Weights of a small GPT-style language model, trained from scratch on English Wikipedia.
Size: 2 heads of 64, MLP 448 GeGLU, vocabulary 8192.
Architecture: RMSNorm before and after each block, rotary positions.
Training: a variant of Muon for these matrices, 132M tokens, 4020 steps.
Each number is 128 + 32 x the weight over its row's rms, rounded and kept within 0 to 255. Layers, rows and columns count from 0. The size above them is the row's rms in percent of the matrix's.

# layer 2 MLP up, 448x160, rms 0.102, rows 359-373, columns 0-159
size [102 104  95 103  92 106 100  93  95 102 103 123 101 102  94]
[[107  88  88 134 158 191 158 147 152 140  98 157 155 139  92 149 127 117 158 110 143  66 161 153  95 142 130 102 120 148 118 182 146  84 122 150 157 102 117 157 155 121 152 100 119 139 137  72  95 138 113 164 114 128 195  95 185 116 127 127 153 133 173 126 159 149 122 174 140 116 128 122 166 140 159 110 108 207 141 167 138  78 102 156  73 126 127 119 121  72 111 100  95 152 129 100 145 134 131 129  98 121 154 119 143 196 127 176  92 137 112  77  97 110 131 117 104 126 140  60 112 126 110 152 195  90 133  54 115 156  86 122 181  94 184 101 128 152 191  16  93 131 126 188 121 118 133 141 125 151  84 206 150 112 102 140 147 153  60 102]
 [ 98 145  86 122 142 108 158 146 210 130 108  77 145 168 126  86 151 130 105 120  93  92 155 189  83  80 157 163  96 141  57  95 147 140  68  76 151 120 141 119 140  98 114 128 108 161 123 102  94 138 196 136  89 118  52 152 130 116 108  85 105 128 119  98 148 119 111 181 139  73 141 137 143 140 160 132  86 151 123 104 173 138 178  58 114 173 132  87 151 162  84 147 140 109  86 171 151 137 115 169 109 105 146 108 120 137 121 122  96 131  73 146  85  81 145 202 118 116 113 128 100 154  98 102 128 167  77 104 112 116 135 145  64 135 109  85 202 148 117  72 109 161 148 124 105 191 118 135 116 194  91 149 115  89 155 170 142  82 136 135]
 [132 139 145 112 134 123 135 117 150 123 151  95 161 101 126 134 115 132 109  94 136  94 113 147 144 133  58 164 117 100  36 108 105 103 125 168 146 176 134 127  90 171  78 134 162 133  62 112 136 167  90 157 138 147 106 137 115  77 137 147 146 114  73 196 153 157 141 171 139  93 130 152 145 136  78  97 153 210 157 158  81 157 140 131 114 116 160  61 139 196 177 177  86 126 104 195  95 137 137 179 124  82 112  99 125 104  92 109 116  86 115 118 110 166 185 133 205 140 158  70 149 116 124 125 168 143 178 114  75 112 134 126 176 128 131 144 131 169 141 127 140  99 170  98 134  70 183  63 117 156 109 101 107  72 124 108 101 142  96 121]
 [ 79 179 138 118 143 127 105  82 105  66 159 133 119 120 131  66 146 145 108 158  84 125  68 100 120 160  90 130 108  56 141 128 176 104  98 168 142 141 128 128 153 107 135 163 142 140 159 148 160 161 138  53 175 154 117 122 156  98 117 118 119 126  96 101  51 155 155 144 119 179  80 169 159 134 117 148  83 114 159 119  97  80  79 141  63 120 142 146 129 137 173  72 103 122 100 125 133 172 184 110  91 130 139 132 112 148 104 168 170  98 160 115 105 174 120 141 110 192 162 142 167 140 121 139 142 104 138 174 138  80 101 167  78 164 151 131 145 119  79 184 108 104 122 133  95 180 122 177 196 132 155  78  60 128  75 152 117 183 136 153]
 [163 125 123 117 177 128 150  86 116 135 105 133 104 158 110 158 172 173  85 127 174 189 170 188 118 164  97 156 157 163 188 113 142 176 118 160  97 145 106 133  84 113 176 153  81  75 118 123 134 136 143  92 144 123 189 110 111  99 125  64 157 142  77 169 137 138 189  99 166 131 112  86 135 109 124 120  80 118 183 112 134  92 128  88 104 186  92 142  93  98 111  92 172  89 129 109 194 170 106 153  88 132  97 157 143  77  96 135 169 106 148  80  94 128 137 121 144  80 122 146 103 145  98 119 118 131 111  74 140 135 149 154 136  81  94 165 115 165 113 172 164  83  94 152 114 128 150 193 186 179 146 142 129 100  89  88  93  64 123 167]
 [138  95 121  79 183 157  80 182 174 135 124 178 151  76 130 119 105 160 131 134 169 133  64 139  98 162  41 106  78 149 125 129 133 162 136 132 154 140 156 116 144 130 141 133 167 117 131 158 119 129 105 129 194  89 113  90 107  96  57 134 137 110 180 146  93 118 105 137 148 174 140  83 170 125 155 100 160 144  86  95 158  96 164 133  89  80  78 150 144 147 178 100  37 148 159 147 124  59  79 173 137 126 139 119 137 138 158 116 112 153 125 113  87 101 116 117 166  75 151 112 135  98  93 143  84 133  93 141 132 121  77 143 115 113  48 176 128 113  80 125  78  85 165 142 136  99 146 158 100 137 132 143 188 127 157 132 191  78 147 128]
 [144 144 145 169 131 140 171 121 104 137 102 102 115 134 119  39 211 137  96 154 122 122 138 171  89 114  86 155 145 100  97 133 170  80 126 116  91 129 102  64 151 164 178  93 133 129 131 154 117 121  61 183  82 123 102 193 136 124 135 106  97 150 125 145 143 105 129 123 179 156 160  78 139 121  87 135 138  86  96 126  91 135 130 126 108 197 143 189 115 138 155 162 157 149  95 140  65 125 136 157 153  87 121 116 173 124 159 105  87 176  53  49 111 132 163 127 117  55 111 123 125 111 151 124 125 106  64 159  70 123 116  77 129  85  77 106 116 136 117  84  88 126 155 162 168 145 144 114 100  90 169 162 159 120 163 137 186 132 128 148]
 [ 89 100 168 120 152 167 138 145 128  95 147 184 147 122 100 122 158 153 121 147 120 174 103 121 132 137 112 155  79 147 160  54 125  94 130   4 158 127 132 116 133 148 143 148 145 116 154  49 112 136 158 134  42 179 141 110 163 143  94 101  85 133 118 105 118 145 128 121 101 125 117  85 198  74  58 129 150 124 105 173 101  83 142 121 177 107 131 102 110  67 105 143 117 114 134 185 178  96 120 156  96  59 153 158 120 152 125 131 174 124 172  98 149 108 111 129  89 138  96 147 155  97  95 183 146 126 139 132 148  63 109 172  90 104 137 101 160  87 158 102 134 120 160 146  56  95 117 114 107  99 188 119 142 136 133 175 103 123 147 151]
 [127  92 193 105 127  99  75 114 131 107 142 123 163 115 115 105 133 150 116 129 159 112 148 118 193 136  67 111 132 133 132  97  97 102 150 127  92 125 103 142 124 150 152 158 120  78 125  52 141  94 157 113 103  95  71 134 129 159 136  61 134 132 125 162 128 105  82 126 123 106 154 171 122 139 122 125 154 101 134 137 112 110 209 106 150 120 138 131 123  75  85 160 181 138 104 202 158 124 137 108 170 130 123 179  90  83 159 128 135 106 118 137 173 116 194 139 131 139 136 161  90 130 164 150 181  98  58 175 136 180 122 187 106  50 130 134 172 136 137 143  94 112 133 171 105 120 152 129  99  43  90 137 134  68  63 122 215 114  89  92]
 [101 112 137 149 111 216 132 109  76 104 124 114  92  86 108 117 139 148 161 140 191 107 113 115  93 138 104 195 131 111  78 157 116 155 144 180  79 135 148  88 125 144 153 145 156 111  86 167 136 124 133 198 151 108 101 155 136 110  79 105 134 162  74 114 102  99 119  86 135  87 127  87 123  81 126 145  75 101 139 114 105 100 164 180 148 142 126 162 141  88  88 143 127 161 146 119 124  64 146 191 206 153 101 167 126 157 119 113 142 152  93 110 178 120 174 127 140 109 197 176  76  38 123 107  87 119 116  97  82 115  82  98 105 104  92  58 140 177 111 108 140  90  71 131 117 168 157 120 144 125 115 155 115 101  86 161 112 143 122 108]
 [135 142  79 160  99  99 110 110 165 144 131 217 188 111  94 125 141  47 141 156 110 161 152 107 177 212 144 137  93  97 133 160 130  81 101 149 115 133 200 109 178 166  92 147 164 128  66  48 168  88 161 144 119 102 155  98 142  81 102 138 178 153 164  90 120 156 105 176 149 148 103 134 133 133 148 132 150 178 142 126 157 107 118 157 105 145 126 170 143  92 126 112 100 171 111 120 166 132  91 126 124  93 120 116 130 146  83  89  95  72 110 163 157 143 189 162 132 211 120  89  66 129 112 107 118 116 124 145  95 126 131 146  70 119 119 126 124 149 145  97 100 113 129 111 114 122 120 162 121 172 105 195 178 136  99 157 196 142 120 144]
 [147 157 127 131 119 144 152 140  75 196 169 100 121 119 164 111 134 190  89 145 116 173  94  67  88 111 143 185 167 134 165 125 119 127 138 134 161 122 144 105  80 145 100 157  86 140 165 104 145 103 121 168 140  91 163  91 146 152 174 165 177 137 111 134 179 117 102 138 115 123 172 120  60 107  68 117 112 119 142  89 137  86 114 142  83 113 172 118  91 138 136 143 168 114 122 133  89 130 175 136  97 121 146 158 134 141 139  86 141 109 164  66  98 128  76 116 142  88 130 213 141 143 150 105 151  79 134  42 134 141 169 162 127 176  92 191 108 113 103 154 152  94 185  90 135  90 171  85  96  96 185  89  70  86 123 141 122 166 169 107]
 [151 177  76  74 106 129 105 110 136 121 137 120 182 135 142 124  40 132 108 122  34 128 111 122 130 158  88 131 182 131 118  86 156 166 169 164 125 123 163 128 148 126 117 103 139 121 151 126 134 148 132 126  75  80 100 169  98  64 112 141 178 143 114 138 122  89 161 106  89 103  92  97  86 169 105 140 187 198 146 113  86 129 131 117 155 156 133 123 133 160 167 121 174  92  94 150 100 191 151 101 148 130 135  76 115  71  76  89  90  64  78 103 145 106 111 171  87 154 117 154  60  92 110  76 135 145 147 130 124 107 165 102 172 108 156 158 105 113 141 129 127 154  99 116  42 114 123 150 102  95 186 127 122 128 152 108 113  77  85 127]
 [100 102 133 168 124 147 117 103 143 193 175 156 161 148 134 132 100  77 172 185  89  87  95 143 156 159 168 174 114 163 159 169 111 142 145 107 166 160 206 104 158  95 133 123 118  49 147  99  78 118 212 115 133 158 102 146 152  75 181 111 137 148 161 117 148 117 118 103 134 134  82 114 157 107 175 108 148 164 147 160 116  55 119 137  94 116 127  99  98 119 137 190 117 150 154 158 139  68 132 102 116  95 104 102 157 118 209  97 132  82  91 104 131 129  96 119 163 127 111 155 132 120 171 122 151 159 130  90  46 173  90 192 112 118 142  96  70 122 170 151 123  95 120 113 144 128 104 161 124  56 127  92 150 137 139 133  99 162 123 156]
 [ 84 108 162 183 143 113 146 164 112 157  68 164 131  99 113 109 132  99 105 138 109  94 132 127 150 156 128 152 126 127 116 126 120 164  93 100 216  77 197 128 109 171  64 154 134 170 145 160 146 116 117 103 175 114 167  88 154  82 152  91 168 110 135 166  76  91 158 103 144 189 142 139 109  77  80 120 105  84 151 111 154  67 119 191 113 171  97 150  79  97 148 188 135  76 109 120 146 136 172 139 143 148 178 103 152 169 113 127 133 137 133 134 114 130  82 120 192 168  92  49  97 132 102 130 113 128 151 131  94 177 153 113  97 133 135 204 149  93 153  97 102 148 129 131  80  87 110 154 136 134 167 140 143 125  85  69  73 153 127 140]]
# layer 2 MLP down (transposed), 448x160, rms 0.0642, rows 359-372, columns 0-159
size [106 105  97 104  98 100 101  97 102 109 102 113  94  97]
[[146 173 148 137 130  79 122  94 130 115 171  89 129 129 152  92 121 157 132 178 109 169 106 131 147 143 143 155 154 113 114  92 117 177 147 102 123 176 149  77 150 106 131 153  98 158 152 139 177 108 161  96 144 115  42 137  95 147 142 103 107  89 107 137 123  78 164  85 117 105 139 144 120 119  78 147 153  46 131  90 152 146 146 114 145 114 139 154 127 153 164 154 142 126 138 158  63 108 118 130 122 124  79 118  92  53 112 104 132 123 116 190 116 129 118 161 192 132 126 192 131 100 136  97  35 152 143 177 124 113 168 140  72 154  47 156  97 108  78 216 136  82 139  64 154 136 117  95 122 102 133  86 142 121 148 130 114 125 209 164]
 [122 138 146 155 127 113 141 111  83 160 134 171 144  58 137 137 115 165 108  87 154 128 156 119 120 201 118 118 183 120 143 113 152 158 168 108 122 137 105  90 170 119  78  65 117  90 115 151 146 104 146 105 130 130 153 124 195 144 170 146 204 219 138  84 114 157 144 133 178 120  99 140 108 116 108 105 126 151 101 143  77 148 144 104 107 126 171 124 123 119  96  67 105 139 100  55 160 176 116  82 113 163 121 127 182 128 116 123  96 150 147  51 157 153  90 124 168 120  84 170 135 126 137 125 125 115 132 173 161 179  61 134 132  65 170 171  78  89 120 145  99 123 110  57 136 145 131 102  84 172  98  85 136  93 134 141 174 190 108 119]
 [113 171 128  80 133 125 159 127 146 102 134 131 191 153 166 155  99 120 141 165 127 186  95 117 123 125 143 106 171 176 210 161 178 174 161 100  63 177 120  47 170 142 181 116 130 156 179 157 137 148 167 114 111 176 161 119 171 113 200  95 193  71 114 152 142 108 140 157 171 147 194 100 154 113 162 126  88  62  69  77  88 132 147 125 122 111 130 121  96  86 104  70 146  98  97 107 130 127 144  75  94 132 180 140 155 164 155  87 128 129 139 144 112 117  75  96 100 140 112 131 108 209 129 140  90 123 138 102 170 150 142  93 172  97 103 108 115 116 132 131 101 149 144  81 142 144 115 170 126 146 138 141 160 112 114 156 145 146 138 108]
 [120 140 178 119 134  35  85  68 172 118 120 117 157 115  94 165 159 114 110 183  89 116 112 119  67 136  95 160 156 136 150  79 174 217 101 104 100  93 129 103 132  86  97  97 104 113 178 104 124 160 134 136  88 101 188 165  98  91  94  85  69 139  76 186  98 111  95 135 135 144  81 112 129 164 149  85 157 176 117 119 129 114 109  86 163 117  56 106 113 159 161 132 143 139 144 108 144  97 103  81 100 173 151 148 140 129 183 189  97 140 142 160  81  84 100 155  96  96 151  43 125 147 136 154 159 147 118  84 136 113 107 156 102 164 168 130 122 133 132 109 111 140 119 120 181 146 123 104 168 154 119 146  76 104 153 125 108 167 121 129]
 [108  93 173 114 109 117 127 107 145 124 171 146 170  82  89  57  93  52 102 162 112  81  87 143 165  83 160 131 110 163  96 156 170 125 120  99  91 138 144 132 178 161 109 157 127 169  96 114 169 154  68 138  94 149 120 117 159 104 134 157 106 138 193 110  98 133 134 124 127  85 139 151 147 187 120 104 204 133  85 165 164 159 116 135 145 101  96 138 146  88 130 125 160 129 114 176  65  86 129 127 145 129 139  87  86 162 103 139  74 132 150 136 176 112 148 110 139 123  73 107 119 129 167 118 145 150 123 157 139 130 106 118 144 144 157 117 179 145 185  71  79 147 196 166 111 156  74  78 115 113 133  92  93 135 178 100 167 224 122  91]
 [112 144 128 169 104  83 143  51  57  74 119  73  97 162 105 143 143  83 114 123  84 136 163 117 141  94 192 100 143  70 156 139 142  71 143 103 121 109 148 119 137 134 149 166  76 111 142 101 121 163 121 127  77 162 146 166 115 140 167 148 155 161  85 119 175 110 147 109 123  94 101 171  72 122  92 162  93 111 163 145 117 170  82 128 165 174 175  97 129  57  98 126 200 128  75  90 103 201 144  99 118 154 134 154 112 102 132  95 173  95 134 146 132 138 132 105 103 184  82 125 109 172 130 147 148 146 166  97 116 128 147  95 143 137 215  53 130 140 125 143 163 170 114 138 113 136 100 126 134 117 138  98  97 166  98 167  67 165 128 121]
 [ 88 161  86 110 123 154  97 143 128 148 138  99 126 107 170 133  85 156 153 148 143 140 109 103 122 130 166 113 109  85 147 153  39 163 104 133 152 123 168 123  87  72 130  90 106 149 144 146 142 145 193  53 170 144 131  74 198 115 109 160 164 114 123 104 141 133 128 139 120 117 134 159 113 110 147 134 164 159 115 139 165  96 127 116 153 121 135  55 177  87 138  79  78 154 113  73 126 117 106 175 144 196 131 138 157  98 166 123 158  78 196 149 185 145 116 170 111 254 106  80 114 149  86  91 132 168 185 114 111 102 101 159 107 134 160 101 146 100 134 140 107 135 107 141 148 135 108 163 133 123  98 127 115 156 101  93 139 116  57 177]
 [212 181 166 116 110 144 149 135 139  72 137 179  85 111 146 135 134 141 146 124 197 112 185 115  76 125 155 112 197 134 135 149  81 117 170 137 132 100 144 146 116 147 114  82  96 104 102 147  87 155 122 116 153 150 118  80  92 226  83  44 108 122 176 111 144 153 123 118 147 154  83 145 137 118  95 124 175 123 165 122 183 123 167 114  75 123 125 170 115 145  95 119 156 133 118 119 130 138 113 104 120 150  71  85 151 126 112 181  88 196 141 196 199 125 128 118 101  58  97 106  90 103 113 154 117 152 110 154 114 185 166 100  98 125 140 147 146 109 125 161 161 113 153 124 171 168 162 124 138 102 124 107 156 108  75  80 135 120  80 133]
 [136 147  80 124 155 156 196 170 119 187 137 124  78 145 163 121 115  99 125 129 124 160  65 108 123 134 170 137 128 140 104 197 170 136  98 174 137  82 168 155 146  87 141  73 141 191  93 199 183 144 102 189 130 104 128 118  74  53 126 149 122 120  86 108 110 124 180 155 145 118 136 110 112 134 169 115 170 137 114 118 109 172  69 159 136 111  99 118 109 151 158 127 109 157 153 114  92 180 159 121 101 126  97 112 101 107  93 130 109 137 114  80  52 137  65  78  92 110 111  99 184 163 128  95 139 138 127 145  95  71 133 117 115 209 122 114  87 138 117 109 109 132  76  79 145 152 129 138 124 150  72 124 107 171 184  99  87 149 155 129]
 [184 135  97  80 154 118 109 187 156 125  42 121  92 151 100  99 179 187  97  77 149 110 139 194 164 156 151 132 127 142 120 166 184 149 161 137  96  68 154 133 136 126 103 126 149 111 193  83 141 133  85 173 142 102  82 107  94 112 170 120 131 127 157 117 107  83 141 106 109 188 102 124 133 146 108  93 212 117 123 150 128 152 143 127 113 107 173 103 108 100 137 161 168  98 162 157 125 131  99 113 127 112 171  93 100 126 117 199 107 144 131 119 153  94 136 132 146  91 128 126 168 114 144 186  90 136  83 139 152 109 114 133 124 160 160 169 135 129 102  85 107  63 152 203 126 117 154 125 120  98 144  77 170 128 127 141  74  50 203 150]
 [ 86 133 143 122 151 189 162 157 133  99 137  76  95  92 164 136 128 126 112  82 170 119  89 104 134 103 172 170  57  97 152 134 178  93 106 100 201  82  88 165 122 146 171  85 156  97  98 137  71 140  94  95  68 120  61 122 120 165 105  96  99  95  76 142 111 102  86 113  95  75 148 133 155 139 169 117  79  92  99 148 146 162 163 119 120 103 162 166 117 213 102  75 104 135 131 135  98 156 131 127 181 157 144 166  80 113 133 136 197 130 153 101 200 140 114  95 108 141 140 153 139  94 140 153 163 151 188 157 160 144 156 136 156 112 120 164 149 105 114 192 166 117  82 153  83 146  94  99 116 128 124 134 144 139 120 144 121  81  96 132]
 [114  61 149 103 123 137 176 127 122  98 100 180 147 131 186 130 189 111 195 132 105 137  86 152 115  91 125 155 146 123  90 189  63  76 120 128 103 104 163 151  97  84 135 152 165 191 126 133 116 170 178 177 165 190  93  74 153 107  92 157  84 166  87 181 153  57 126 154 139 124 108 181 112 157 170 114 105 167 101 174 115 121 143 156 120  68 155  91 171 102 115 137 121 141 132 145 146 143 163 169  88 137  93 162 139 138  99 119 118 130 140  95 119 151 182 120 116 145 118 138 156 164 144 222 117 139  82 175 135  93 143 113 106 131 114  87 112 104 107 124 154 156 111 155 133  57 110 135 182 140 112 100 136 123  97 146 143 128 127  55]
 [113  96 143 120 118 152 132 120 127 188 110 103 141 146 112 151 191 118 153  90 159 141 115 174 117  97 124 174 107 137 109 164 120 101  62  97 155  81  86 111 112 114 136 133 137  82 100 121 125  80 135 177 151 135 122 113 161 186 148 108 100  94 106 112 105 176  86 184 102 145 139 170 173  84 170 146  85  90 145 106 162 136 144 157 141 113 139 131  94 130 111 172 122 169 165 122 172  40  97 153 109 128 152 116 153 180 152 161 103 180 195 172 140 159 112  97 123  88 102 114 157 133 150 191 154 147 111 147 101 143 127 197  97 130 107 153 191 145 109 160 138  73 118 106 160 151 164 108 122 112  97  53 160 191  81 187 178 169 155 158]
 [109 122 101 143 129  84 179 189 114  98 111  92  72 124 123 145 124 201 113  85 139 163 112 100  82 123  94  92 160 101 115 107 111 168 125  97 157 131 130 163  92  96 110 146 107 165 111 194 190 135  52 155 122 117 219 140 111 124  89 123 163 180  98 100 151 120  90 161  94  83 176 152 135 176 139 177  94  73 129 100 108 180 170 116 135 122 126 131 188 145 134 118 140 105 104 122  75 175 149 138 125 116 149 138  95 162  22 141 157 157 131 103 135 158 139 107  76 149 119 139 113 117  69 145  96 103 136 123 185 113 154 116 132 183 122 167 175 102 112  87 108 119 145 116 105 152 165  63 116 131 124 169 138 103 140 130 177 116 162 114]]
# layer 2 MLP gate, 448x160, rms 0.101, rows 360-373, columns 0-159
size [105 106  97  91  92 104  96  97 103 107 103  93 104  92]
[[130 114 103 120 155 117 127 181 178 162 113  85 129 149 143  53 165 102 169 175  89  99 156 113 166  95  89 185  68 132  79  96 140 154  50 118 196 173 126 119 102  92 144 110 106 188 161  63 110 155 124 102 116 148 144  85 104 115 111 149 102 126 122 105 128 101  66 119  70  90 174 117 136 131 130 154  76 158 149 135 142 112 105 122 112 146 147  82 127 104 116 139 103 158 108 198 177 131 134 105 156  67 129 148 145 111 110 102 152 139 119 185 113  84 162 148 113 127 148 123 127 158  88 134 165 218 146 102  93  85 146 149 106 156 109 118 173 138 108 151 112  85 166 180 130 148 130 135 178 196 153 109  73  78 128 151 111 159 160 128]
 [152 124 147 155 121 131 119  94 123 112 152 141 127 107 109  72 149 103 130  92 170  91 110 142 102 141  81 149  88  99  46 128 100 124 125 184 145 126 176 152 113 154 111 124 143  84  80  65 144 166 101 124 127  87 101  92 122 109  80 136 103 165 120 164 139 140 116 128 116  91 150 153 114 147  77 124 177 255 184 149 184 143 112 117 126 138 114 118 163 149 159 203  65 148 149 131  73 121 140 159 148 142 114 135 122 100  83 135  80  94 131 101  95 117 187 153 167 124 139 116 144  62 127  80 151 133 160 165  83 136 161 127  94 147 138 148 120 158 126 112 185 122 133 102  93 116 183  57  96 123  77  89 118  92 124  94 107 117 125 135]
 [118 114  80 125 134 167 117 159 143 160 115 164 112 159 130  65  77 148 166  29 167 111 126 104 146 153 125  68 107  55 131 172  97  82 196 166 114 169 140 151  93 174 158 138 101 145 131 132 148 101 106 121 135 193  91 129 120 131 146 160 113 139 103  38 139 121 146 101 101  92 148  87 126 117 124 150 152  76 162 141 138 130  95 157  85 152 110 185 135 112 172 140  87 108 176 133 165 216 133 138 183  98 104 141 114 143 142 122 169 116 115 131 132 187 150 140  98 154 132 213 167 110 103 155  93 126 179 149 151 103 144 112 164 149 101 120 112 115 116 183 133 146 185  77  86 120 122 155 130 105 121 142 135 189  86 136 117 164 128 137]
 [144 158 131 134 112  94  85 124  98 140 103 115 103 164 176 138 166 143 174 117 101 203 144 108  94 127  68 107 138  81 170  75  70 146 115 139 128 132 114 148  97 104 159  72 133 104 181 124  68  86 126 119 114  89 114 169  78 149 127  94 191 128  97 112 151 134 101 141 158 130 117  99 128 103  97 147  75 152 127 126  71 128 145 134 106 106 145  78 135 116 129 125 104 161 123  77 182 160 150 111  92 110 119 161 172 142 103 155 196 148 108 116  53 141 118 148 136  90 155 162 131 101  77  95 156 100 163 144 110 142 123 158 147 164  90 111  25  53  70 161 161 109  94 113 117 111 158 183 142 116 154 120 119  95  92 177 112  69 108 165]
 [114  88 126 162 111 175 141  91 130 151 121  67 109 144 144 130  76 142 149 150  59 108 128 103 147 149 210 125 147 138  53  45 156  98 116 104 156 164 105 100 168  94 175  98 107 156 115 126 152 158 128  88 108 112 130 105  91 161 101 178 181 126 117 153 193 105 149 119 122  64 104 203 134  97 103 131 126 157  96 153 170 188  95  79  75 134 156  96 121 115  96 158 167  94  86 133 170 166 132 126 175 124 111  79 167 145  90 114 140 131 132 136  54 131  97 169 151 152  82 123  96 160 174 170 128 142 156 137 133 155 117  40 112 109 147 105  98 143 121 119 121 101 104 118 155 110 114 148 130 118 131 114  92 162 133 161 111 191 111 177]
 [105 196 103 120 101 103  86 130 123 150 134 119  78 178  88 159  85 137 137 105  81 177  96 146 154 114 114 130 107  45 128 131 101 156 131  59 150 111 171 104 135  78 197 147 120 111 164 107 147 166 176 129 155 134  91 124 113  98 159 148 159 104  81  78 163 144 139 126 107  86 136 176 135  91 125 141 105 184 143 140  75  98 158 133 128 131 188  63 144  93 161  93 135 147 159 106 195 151  73 104 156 178 112  89 153 112 142 128 172  61 161 115 161 135 152 165  95 166 129 111 142 141 112 151 156 178 161 127 129 127 108 122 115 127 183 155 182  94  98 131 141  96 117 129 117 171 169 135  83 162  69 210 166 146 150  92 137 112 121 145]
 [191 151 124 154 100  80 150  93 120 160 124 111 136 118 160 104 108 139 138 121 181 145 148 106  67 132 100 104 144 110 166 143 110 115 147 213 116 153 135 109 106 140 147  99 112 110 122 202  89 156  43 137 193  89 142 169 113 123 138  44 122 161 138  89 162 127  98 109 157 178 151 177  81 138 142 157 132 102 115 111 174 127 131  92  92 148  99 192 140 117  83 107 144 138 130 113  63 162 159 131 144 209  81 120 116 123 127 143  84 150 118 143 150 138 137 102 113 115 143 107  79 149 208 115 136  91 153 142 107 202 160 142 119 141 116 138  93 117  77 158 137 141  93 110 218 168 154 130 154 116  98 159 169 120 108 103 162 145  79  95]
 [113 120 114 113 150 168 126 135 104 178 111 162  73 128 146 131 120  79 132  98 144 156 101 118 121 165 144 130 108 133 131 215 173 136 121 186 126  93 186 157 164  78 138 142 177 185 110 204 186 147 116 112 173  51 126 106  86  63 115 165 109 108 105  89 107  72 153 174 173 104 136 135 109 132 143 122 158 111 134 116 127 162  78 166 115 158  66 137 102 193 159 118 117 127 176 107 112 144 158 127  79 166  88 108 107 123 128  97  78 139 124 134  47 132  85 108 109 125 118 160 179 145 140  86 137 111 146 166  69 108 119  82 100 193 155 151  94 151 140 106  77 103  93  81 127 154 132 125 137 177 101 148 153 159 141 119 127 105 168 144]
 [146 143 108 113 140  82 108 195 151  67 106 121 124 174 118 140 131 113 124  65 151 128 163 189 131 149 131 128 107 105 165  99 163 142 183 147 117  88 137 159 160 155 142 148 104 164 180  37 117 128  63 134  97 104 139  86 106 112 163  99  86 109 178 113 115 145 155 115 142 174 157 140 102 182 118  92 193 177 111 158 157 163 143 111 127 134 146 115 142 108 118 116 162 116 142 111 146 130 119  94 114 141 175  71 108 156 146 172 109 124 153  96 105  56  82 124 134 120  95 102 188 131 152 147  93 130 145 133 185 143 127 128 120 199 165 161 154 162  58 132  60 122 154 183 151  89 157 175 114 141 188  80 143 155 117 114  89  80 173 146]
 [ 58 143 166 163 139 129 181 137 136 128 162  79 132  75 159 145 119 151  83 117 144 101  81 116 137  92 116 174 132 128 163  87 127 162 146 131 143  98  94 151  74  99 150  72  65  92 132 176  66 123  95 117 123 127 151  78  81 175 115  72  79 104 106 134  84 100 123 148 106 123  97 127  94 133 108 137 120  90  97  66 134 176 121 121 121  88 121 158 106 175 101 164 109  99 115  81  95 134 190 110 179 168 125 132 119  96 147 143 199 154 117  93 150 105  77  73 110 104 151 132 160 123 170 175 213 187 173 140 157 122 107 117 167 119  64 144 155 104 104 172 177 133 123 153 125 127 102  86 133 124 126 106 127  91 115 141  67 146 141 111]
 [103 125 130 130 106 106 115 107 148 161 142 101 163  74  82 144 115  87 113  94 135 152 163 126 139 185 146 151 156  79  93 165 139 151 136 148  80  85 182 156 150 116 117 115  68 153 107  78 103  91 153 133 132  89 157  51 130 169 134 174  85 165 168  84  87 146 112  72 137  91 134 133  56 184 105  68 145 115  62 128 147 223 141 135  85 188 169 146 167  86 143 122  72 145 162 139 104 119 103 135 133 158 112  88 120 129 135 103 161 133 139 125  80 118 188 100  75 153  76 152  98 101 162 143 122 173 147 184 106 162 135 202 126 101 118 117 141 116 100 149  81 151 157 111 107 105 152 170 131 120 140 104  81 145 106 132 118 109 138 107]
 [126  81 147 155 107 131 123 101  65 167 153 166 173 116 200 158 188 174 135 101 111 120 100 141 147  99 145 137 178  87  94 121  59 117  97 119 100 137 162  94  98 152  96 136  76 119 175  83 142 144 165 119 147 157 152 150 201 147  87 135 103 108 103 137 114 119 143  72 100 189 137 139 109 133 199 162 140  98 161  84 174 114 143 115  97 109 121 129  82 169 104 191  98 100 113 159 120  86  75 136 144 157 127 135  99 194 172 178  98 139  94 102 104 152 129 121 131  75 183 161 165 135  84 160 153 166 154 127  74 148  73 180 131 128 180 161 154  90 140 136 162 134 106 174 144 140 101 122 130 143  98 149 125 123 135 108 183 110 180 108]
 [ 95 105 104 179 114  90 109  73 159 134 140 107  91 175 170 143 130 114 124 105 128 114 130 133 182 123 160 115 199 123 181  90 113 146 123 138 114 135  86 172 140 156 151 102 144 142  97 133  92 143 145 156 100 140  85 138  86 233 179 120  97 117 172 104  96 147  74 114 113 140 136 109 141 189 152 138 104 102 120 117 102  94 148 189 127 107 100 138 151 143 119 117 114 139 104 188  94 131 166 146 121 182 114 149 112 103 120 163 126 204 139  83 126 130 125 148  84 133 101 158 154 185 162  94 103 162 158 189 121 106  66 120 159 218 168 171  99 134 154  73  86  54  87 111 176 140 116 141 128 142 112 167 153 143 147 118  77 158 163 104]
 [137 129 174 132 141 147 144 165  86 172 119 136 150  92 125 104 140  95  88 104 151 146  95 144 122 178 103 187 120 180 104 108 195 164 184 103 157 185 116 163 135 152  92 137 120  99 138 138 160 147 179 122  91 139 148 121 144 130  32 112 215  85 184 128 123 145 122 136 137 159 145  89 162  66 129 123 132 167  92 168 144 157 120 180 151 111  90 110 153 114 119 148 177 156 148 134 111 138 161 106 162 147 148 127 174 110 155 132 153 214 129 118  94 106  73 142 156 176 109  95  59 114  93 105 124 115 141 149 116 122 142 102 105 114 153 161  91  85  87  72 132 126 110 124  88  82 122 172 137  63 102 122 138  87 163 142 131 185  77 183]]